Weights of a small GPT-style language model, trained from scratch on English Wikipedia: 4.97M parameters.
Each number is 200 + 20 x the weight over the matrix's rms, rounded and kept within 0 to 999. Layers, rows and columns count from 0.

# layer 12 attention output (transposed), 160x160, rms 0.105, rows 68-95, columns 0-39
187,170,192,228,226,254,223,204,184,186,169,213,182,170,188,182,167,235,212,187,218,190,182,185,215,153,202,215,164,221,220,199,230,199,183,236,213,230,197,238
213,182,192,188,162,182,229,195,179,228,208,206,202,234,225,202,215,188,181,180,197,180,180,230,202,180,224,212,186,245,233,183,221,187,194,229,173,170,206,160
196,213,231,222,209,173,195,208,165,209,180,204,228,197,186,203,202,191,183,192,230,199,153,208,220,194,176,191,192,202,194,232,196,205,231,188,181,197,177,187
201,193,185,196,178,172,185,198,220,214,190,190,210,187,167,220,200,151,197,180,242,226,184,217,246,236,183,185,238,173,219,227,179,199,196,201,220,193,228,165
188,202,189,178,201,197,192,154,192,229,220,193,195,183,204,183,178,195,200,205,202,200,204,220,210,225,194,168,186,229,180,251,191,221,180,180,172,156,189,166
223,197,178,183,176,206,182,190,175,209,186,180,206,214,199,143,189,193,202,194,211,215,206,198,183,202,188,213,215,220,230,214,196,221,160,219,195,222,187,187
190,182,210,191,183,190,179,203,199,229,241,205,206,183,177,217,210,199,221,207,222,184,172,206,215,246,172,221,216,195,191,191,226,166,200,183,229,217,207,176
213,212,235,185,202,228,211,169,196,199,199,193,206,227,201,216,242,173,192,200,150,188,233,179,221,193,220,176,209,185,185,199,176,195,191,213,173,189,192,228
185,214,190,215,193,165,233,213,184,213,161,227,218,216,196,173,209,198,148,191,220,213,194,181,166,187,180,220,170,186,142,214,215,204,196,197,174,226,221,173
173,185,170,196,219,213,177,179,207,192,220,209,190,177,198,185,218,175,229,194,195,191,235,180,190,225,186,246,187,197,193,161,179,197,212,245,217,220,181,211
215,205,172,205,194,203,216,198,218,199,206,205,226,195,235,204,213,192,206,210,233,183,193,191,209,162,262,177,229,217,211,194,196,190,186,267,192,195,210,193
171,196,196,217,228,207,204,211,236,212,158,183,191,215,158,178,226,222,206,174,227,202,189,225,188,199,213,225,217,220,228,203,201,195,202,216,182,209,202,202
193,193,244,200,219,175,186,166,216,202,146,170,188,214,169,184,193,207,214,169,192,197,184,185,204,180,197,209,180,212,177,200,208,206,204,177,184,173,204,150
205,219,204,213,222,196,177,183,214,195,182,193,223,183,184,218,235,190,189,152,222,179,177,193,198,192,191,173,225,210,229,189,186,202,193,205,204,189,192,174
204,187,240,203,196,183,178,178,187,188,248,204,208,213,180,223,202,168,210,193,179,170,211,184,205,204,236,202,224,178,210,171,208,167,220,164,215,218,169,200
215,221,207,231,220,203,215,194,206,207,165,215,223,206,179,213,186,214,201,196,200,187,184,219,207,169,176,172,223,213,197,165,190,195,225,220,185,221,169,215
210,208,181,220,205,204,189,217,213,200,192,198,207,197,185,199,227,207,233,203,170,170,225,225,165,179,208,173,220,216,202,237,192,208,183,183,233,187,202,206
234,214,215,221,234,193,201,195,196,191,187,207,240,194,182,179,216,192,165,167,203,215,178,172,217,249,224,237,213,201,173,192,196,224,190,183,219,192,222,216
203,183,148,201,163,265,203,222,261,226,227,156,194,204,244,173,196,185,224,228,232,187,208,199,167,213,217,180,179,206,193,235,233,211,175,235,208,209,223,244
241,189,227,193,171,206,194,202,239,170,211,205,197,233,229,220,208,240,216,224,220,195,224,196,186,189,230,181,165,194,186,215,194,220,214,203,204,225,160,199
196,207,223,166,210,197,227,189,263,209,210,174,208,188,197,247,187,183,220,178,205,249,149,244,164,241,218,172,183,237,213,223,189,171,207,196,224,227,216,163
209,171,169,208,196,212,220,201,176,180,210,192,189,215,171,168,215,197,214,215,209,236,176,243,224,224,185,203,174,215,195,174,176,187,190,214,197,214,205,177
208,189,199,182,197,219,189,186,162,210,211,208,207,199,213,167,189,213,200,202,207,183,198,177,198,226,160,178,242,171,189,187,211,160,188,185,191,175,207,203
195,190,210,261,200,199,215,219,197,195,197,146,192,226,206,184,232,164,220,200,175,181,188,183,217,205,210,192,211,244,224,218,204,186,262,212,240,167,229,192
162,176,188,218,200,200,156,208,176,223,215,183,177,199,184,227,215,158,188,165,237,228,166,178,171,184,207,226,186,202,234,197,186,168,184,181,211,148,188,197
175,199,193,192,221,178,210,185,163,214,211,216,187,180,201,210,196,205,219,160,190,227,191,225,208,207,183,205,194,225,186,213,168,199,189,195,173,186,212,231
209,197,176,221,202,241,167,200,233,198,187,208,230,208,180,163,213,198,224,146,189,229,216,190,201,230,165,199,223,171,208,181,188,210,197,238,189,184,209,184
218,212,150,225,234,219,227,173,176,232,225,199,251,183,189,228,207,209,184,190,203,183,204,184,207,162,177,188,212,177,221,237,173,224,154,195,234,208,187,209
# layer 12 attention value, 160x160, rms 0.117, rows 69-95, columns 0-39
214,189,166,222,199,188,197,206,201,197,220,189,187,220,180,207,197,219,234,218,191,233,194,177,225,178,190,227,194,230,184,198,192,237,210,222,216,183,208,222
255,175,194,252,192,169,198,213,210,173,221,199,167,188,186,193,222,174,200,177,203,229,202,224,237,198,224,194,201,215,190,210,168,181,198,220,233,226,201,205
206,195,223,210,202,209,221,193,211,210,200,179,177,230,194,156,224,200,206,180,216,219,218,178,240,193,212,215,197,158,176,200,139,221,179,182,191,191,185,205
205,205,168,151,228,148,184,178,204,209,169,170,220,199,192,245,180,204,195,211,204,214,221,227,167,199,238,181,210,190,198,178,226,221,186,170,197,197,179,216
232,225,229,197,220,181,206,185,214,167,193,175,209,200,176,174,211,196,205,189,206,188,220,169,187,212,185,204,184,178,175,232,189,207,214,212,163,211,164,183
193,185,192,164,214,184,186,180,189,189,189,203,214,207,197,164,192,215,204,203,219,191,181,215,201,169,203,181,223,199,229,224,179,206,181,203,226,203,192,202
204,160,175,201,195,192,165,163,184,237,202,213,214,229,199,219,211,202,217,177,179,213,186,221,219,184,191,199,136,198,160,181,222,204,242,226,231,184,198,204
228,167,225,222,188,169,206,197,197,198,177,216,176,231,212,176,185,204,199,202,209,205,180,174,183,191,195,210,168,180,214,190,195,205,175,178,204,251,211,196
199,187,202,175,162,203,219,187,180,212,211,142,187,201,182,208,179,200,179,175,174,211,212,202,154,211,210,158,231,247,204,206,213,226,200,178,194,239,239,192
212,187,204,169,204,202,209,212,179,224,207,172,193,205,201,203,235,222,241,165,184,222,218,169,206,191,210,228,190,187,234,184,237,214,205,200,185,190,221,221
181,211,207,209,210,219,198,186,204,211,190,215,195,213,185,182,185,184,208,213,222,227,216,213,176,202,188,201,206,203,219,193,168,170,211,200,249,225,219,220
245,168,196,214,211,195,203,167,216,191,169,200,171,221,202,193,201,200,226,195,216,247,185,222,187,183,191,211,218,195,194,224,164,183,199,172,209,207,191,197
200,173,202,211,202,229,195,199,216,216,206,210,177,216,220,215,169,220,200,183,201,203,222,191,192,212,234,189,204,153,204,244,183,197,180,217,244,205,198,202
171,247,212,193,221,159,175,171,222,207,201,194,215,169,197,217,207,189,227,212,215,218,201,223,192,144,205,218,190,208,225,200,245,202,215,237,203,208,190,245
195,206,201,208,240,188,191,219,190,223,205,201,194,199,216,171,195,262,243,196,189,245,191,199,247,218,240,228,182,190,171,217,219,180,204,237,207,216,211,238
189,219,202,213,176,226,175,191,186,227,192,211,222,202,206,240,197,207,201,218,231,217,197,176,186,189,194,239,214,190,193,152,249,204,170,231,251,175,184,178
223,188,193,203,238,189,221,182,206,187,197,181,190,156,153,184,175,206,200,189,181,217,171,221,222,190,169,193,189,202,223,194,210,188,170,176,177,183,195,218
194,176,182,193,170,188,201,169,179,193,243,178,196,162,241,207,208,253,214,221,207,181,196,172,207,199,205,211,181,193,198,200,224,194,206,205,176,179,181,204
163,166,157,194,203,198,213,198,184,187,185,193,234,210,201,192,198,182,198,185,188,204,185,161,196,193,199,230,216,186,231,191,254,154,190,189,197,230,205,198
203,226,230,196,217,198,148,209,222,155,206,182,207,209,187,192,182,188,169,188,252,181,242,152,170,153,229,222,206,197,199,197,200,219,211,196,202,247,214,191
195,199,199,160,189,214,225,235,217,211,188,187,169,181,191,170,199,218,208,150,201,206,179,204,200,198,156,191,210,196,207,200,193,204,193,142,202,206,218,220
196,213,174,184,178,169,223,223,218,211,195,213,194,166,170,183,205,198,179,221,166,175,175,209,221,214,172,163,209,180,219,188,168,215,198,198,200,199,191,181
187,178,192,196,195,221,170,195,185,175,198,155,188,173,204,223,192,183,213,248,216,211,190,203,180,204,182,177,213,217,191,207,202,189,211,212,189,188,192,198
198,230,217,180,181,200,217,145,188,170,191,224,196,244,213,184,204,237,224,168,194,198,184,216,201,202,193,197,199,235,215,178,193,199,175,185,184,196,205,214
179,200,201,158,234,184,183,158,189,204,195,235,202,200,189,177,178,185,227,230,200,227,208,235,193,179,191,181,222,224,208,202,190,198,204,142,175,197,224,195
152,140,218,208,175,213,175,221,208,238,234,217,208,196,220,198,196,212,215,200,236,203,195,195,173,176,186,236,166,179,167,180,195,182,188,216,227,212,218,219
226,215,202,181,198,206,195,234,215,244,210,232,195,228,229,196,213,167,223,208,151,180,162,189,201,208,192,216,161,193,220,225,204,221,160,186,203,210,155,168
# layer 12 attention query, 160x160, rms 0.0917, rows 96-108, columns 0-39
169,191,230,178,206,178,203,188,205,222,188,194,208,214,199,179,214,187,203,206,190,186,186,179,187,202,195,211,209,199,186,216,217,190,202,207,200,208,220,210
186,157,202,192,179,171,216,187,190,213,175,180,181,215,184,204,185,193,183,195,199,186,207,187,208,213,200,210,203,195,197,209,201,221,198,206,199,195,190,189
165,225,208,196,216,199,217,210,191,209,225,244,191,212,178,182,204,164,207,233,206,205,198,217,195,189,185,184,180,198,193,206,207,207,228,251,209,227,190,173
201,157,191,186,204,199,199,197,175,213,172,178,191,218,206,206,215,213,212,199,190,211,197,186,212,211,196,223,207,196,201,203,213,191,202,193,204,186,198,204
169,238,225,199,186,215,221,210,215,186,244,216,186,206,166,193,194,181,185,220,190,175,195,219,219,171,155,212,195,185,201,184,206,234,226,219,223,209,173,186
191,240,234,186,186,211,220,217,205,194,222,226,205,193,182,196,183,183,202,207,192,194,199,217,225,170,187,179,197,196,189,193,197,231,190,233,208,208,187,171
213,217,171,200,168,178,195,126,207,197,174,181,157,210,220,195,191,212,197,178,215,207,214,201,183,213,192,230,213,220,187,173,193,172,234,171,177,177,205,201
188,190,186,196,173,202,190,189,196,199,161,185,225,215,196,184,198,209,217,208,175,176,209,194,227,171,218,210,214,234,187,204,196,179,157,221,192,216,223,190
211,258,196,197,191,198,238,166,199,206,195,162,178,176,202,213,181,229,203,226,228,182,209,203,207,171,222,156,199,180,193,218,202,215,201,171,207,201,224,224
204,212,202,216,168,174,195,222,203,164,217,214,191,173,248,190,198,191,195,171,204,178,209,224,184,190,204,175,194,181,218,209,210,219,212,175,176,213,211,195
185,207,195,182,186,215,157,201,232,208,186,234,184,220,211,197,215,195,209,194,204,212,196,211,226,213,176,199,201,225,227,219,178,201,215,177,190,204,166,161
227,209,228,214,198,178,216,180,227,193,201,205,191,172,179,150,195,186,216,189,170,205,238,220,244,225,202,185,180,164,205,239,194,184,168,157,239,155,173,220
211,167,167,220,203,176,215,196,182,170,183,207,174,188,211,218,175,226,162,198,218,211,187,202,200,196,176,219,191,189,187,196,210,196,230,168,214,176,212,228
# layer 12 attention key, 160x160, rms 0.0937, rows 96-108, columns 0-39
170,197,208,177,207,210,205,210,207,185,204,219,207,214,231,197,214,194,211,211,191,215,208,195,184,196,216,199,211,192,221,203,233,190,196,184,199,186,203,191
169,193,201,193,232,235,223,194,223,210,201,173,196,197,213,207,182,212,224,177,187,200,181,189,226,214,206,211,184,176,224,178,219,198,186,215,200,203,200,214
182,218,216,183,214,223,223,184,211,217,175,195,198,168,205,194,193,201,205,185,212,189,190,192,201,211,186,219,193,230,198,208,230,186,182,224,179,178,191,209
208,198,197,209,179,197,152,222,225,185,224,185,214,199,210,226,231,212,204,188,218,206,206,194,184,187,181,213,212,206,167,188,181,227,227,193,211,232,185,214
137,238,224,183,214,196,218,144,183,227,176,256,174,200,197,204,200,162,265,198,215,195,182,183,220,197,197,180,223,209,221,280,238,215,151,251,196,148,217,187
151,192,262,192,225,207,238,200,214,203,178,213,179,177,174,188,209,192,209,238,205,188,203,202,185,184,183,199,218,207,189,203,209,214,191,205,178,186,212,202
188,206,255,226,183,211,165,228,192,187,198,217,192,193,196,203,194,210,212,213,220,205,192,191,159,221,173,208,199,222,189,209,180,174,228,210,180,205,200,209
182,203,251,173,222,224,222,199,182,206,195,202,198,179,176,182,218,145,216,171,202,194,199,216,194,162,226,211,219,183,185,238,229,213,149,221,177,200,192,195
200,214,233,211,195,197,230,202,193,186,188,227,192,207,201,210,186,205,187,187,185,197,190,219,226,200,196,167,206,161,176,224,209,219,168,194,196,155,193,188
205,197,212,229,181,190,194,179,217,199,212,220,209,192,214,188,153,208,221,167,191,220,188,213,235,171,195,207,243,145,214,210,175,207,227,190,215,179,246,200
202,245,193,199,198,205,188,172,200,205,186,248,193,206,198,178,191,208,236,207,216,226,228,205,166,235,198,205,221,214,194,233,171,194,215,200,196,189,171,186
194,185,198,184,216,209,199,160,198,198,248,207,221,188,193,196,217,209,217,254,186,176,213,234,217,182,191,180,192,220,214,167,233,188,200,181,182,180,189,195
244,205,177,233,169,191,199,225,206,189,184,217,184,162,194,206,180,188,198,180,218,191,179,220,244,191,196,234,165,227,210,179,195,200,190,174,228,189,204,200